{"activation": "swiglu", "positions": "rope", "rope_base": 10000.0, "optimizer": "adamw", "beta2": 0.98, "doc_mask": true}
Each number is 500 + 25 x the weight over the matrix's rms, rounded and kept within 0 to 999. Layers, rows and columns count from 0. Numbers have three digits each.

# layer 2 MLP down (transposed), 320x128, rms 0.154, rows 316-319, columns 0-127
554514501460489500501475501503519494507461496514526490521500472515484480500530528490469553528517496528518483502535523492495518496482527499518505461499508491536516467497455491461476486499551526534482522486544507519486491486507482484481503487514492506512531488511472519455501501494490449449463492510503514481509512481491492478486504492475470522515519510496465478501490547452535502499507
535470494483490470494484518481502496497510480539481482515485532490499544483471473436496527486532570484537540546511514513479515486512483503461503541495483486430468475509496516518475506492463465510522477498497507465535511483476504519489485509518430496510446509531500584541497524478475506509522508469499481495487485486522521482520464494513534535485541488512499458476531537490494517513534
487528483467473479495521508483512507545508484568497526514466502502500467474463459463486482485526506509426531542498481524516513526548471478481504477491488503523463458517530455521529563542529505456517526501489527473482522516500546510521512485533521504493474430504527525485491522484523523484451523494458509504481483523496488524498508526467538516568499501496474482525478515513491496519516
503490488508537508522525488525503497542464509487516511493527460490519505501528499510479438503474551516524508493512463513518472495486474463490477496538553474471484538472491523489471470506523502495501524554485512431493481481471497541498497523494495510485475464488564471499513492454530462534482561478522513463556514547510487510494519485453491527529511501517492505465483492488479478538497
# layer 2 MLP gate, 320x128, rms 0.169, rows 317-319, columns 0-127
486545509497554552532487482479505519486510487491503488515540516497480513499538562541571472477466503505464498464537490489521455507502540485503523473542499510499524534492470505528518517470510519503483511539502499516473493519502497496488524524505521534556516539465472528512526476480488476458470501494472489451489511490492495528518516469532486501458508539519499484493505504484559445467478
482478485452505483490511520486558523521473472543474526499554547459510473478506494485529497496543468554473526468494497531525517506510496465477516482471479540522508450476524470521481540513517486458500512532511444468454514521508481501461515499517503512459542501491501495449519540487497566515494527496480540467497513478491524545495529518470538492527513555518550533502515512495506467510492
499514494466544451512505488554501470522507512460516486446549505488516522519478503552490482473470491477468512428516506500554493524499534472488498485534545499497503465522506528497479508500527524495473540538460508478529497460518527470501488476508471475514500465495498511474526515480498496473490553493511513448490534501508475474543505501483505451507517503460493456488502508482484484505491
# layer 2 MLP up, 320x128, rms 0.154, rows 317-319, columns 0-127
516496464517483469511502521539540576479509534434503508492497438517466483492484507513475496473493460545507473539495483531460496460512470482504483545510481501522537540485558481486527494536496484475514502478510503531497491508486514512548512465490487534504492543485520478496522513486472525510507464490501514538521502521508470532452482518517520532528466502527453490536525473484527478517480
519458513479496504486516494466512465576488493498524520481496506481517509486528568516525520520518485520471528518504497501511490480494462491483493426505486531491509501432492487512478509471497492525499491503493503500525530463516479498535489528474491521458452488506511498481541509533547500494471513453504541492505521534506515566464509533441519543479520485505526554455545495507503531489504
497532494501521495514461469484483490469490483485502533553463506488518476495533524502490495458487493464510512533467510492482504484510480463505488475505500446489494536528514438524488529502564465500542512491482540494528466482498500529541516498541488488485493467493528514511523511494559508533514506489475553463548488544479494499483511464468446543512543531527504490488534508476484503530512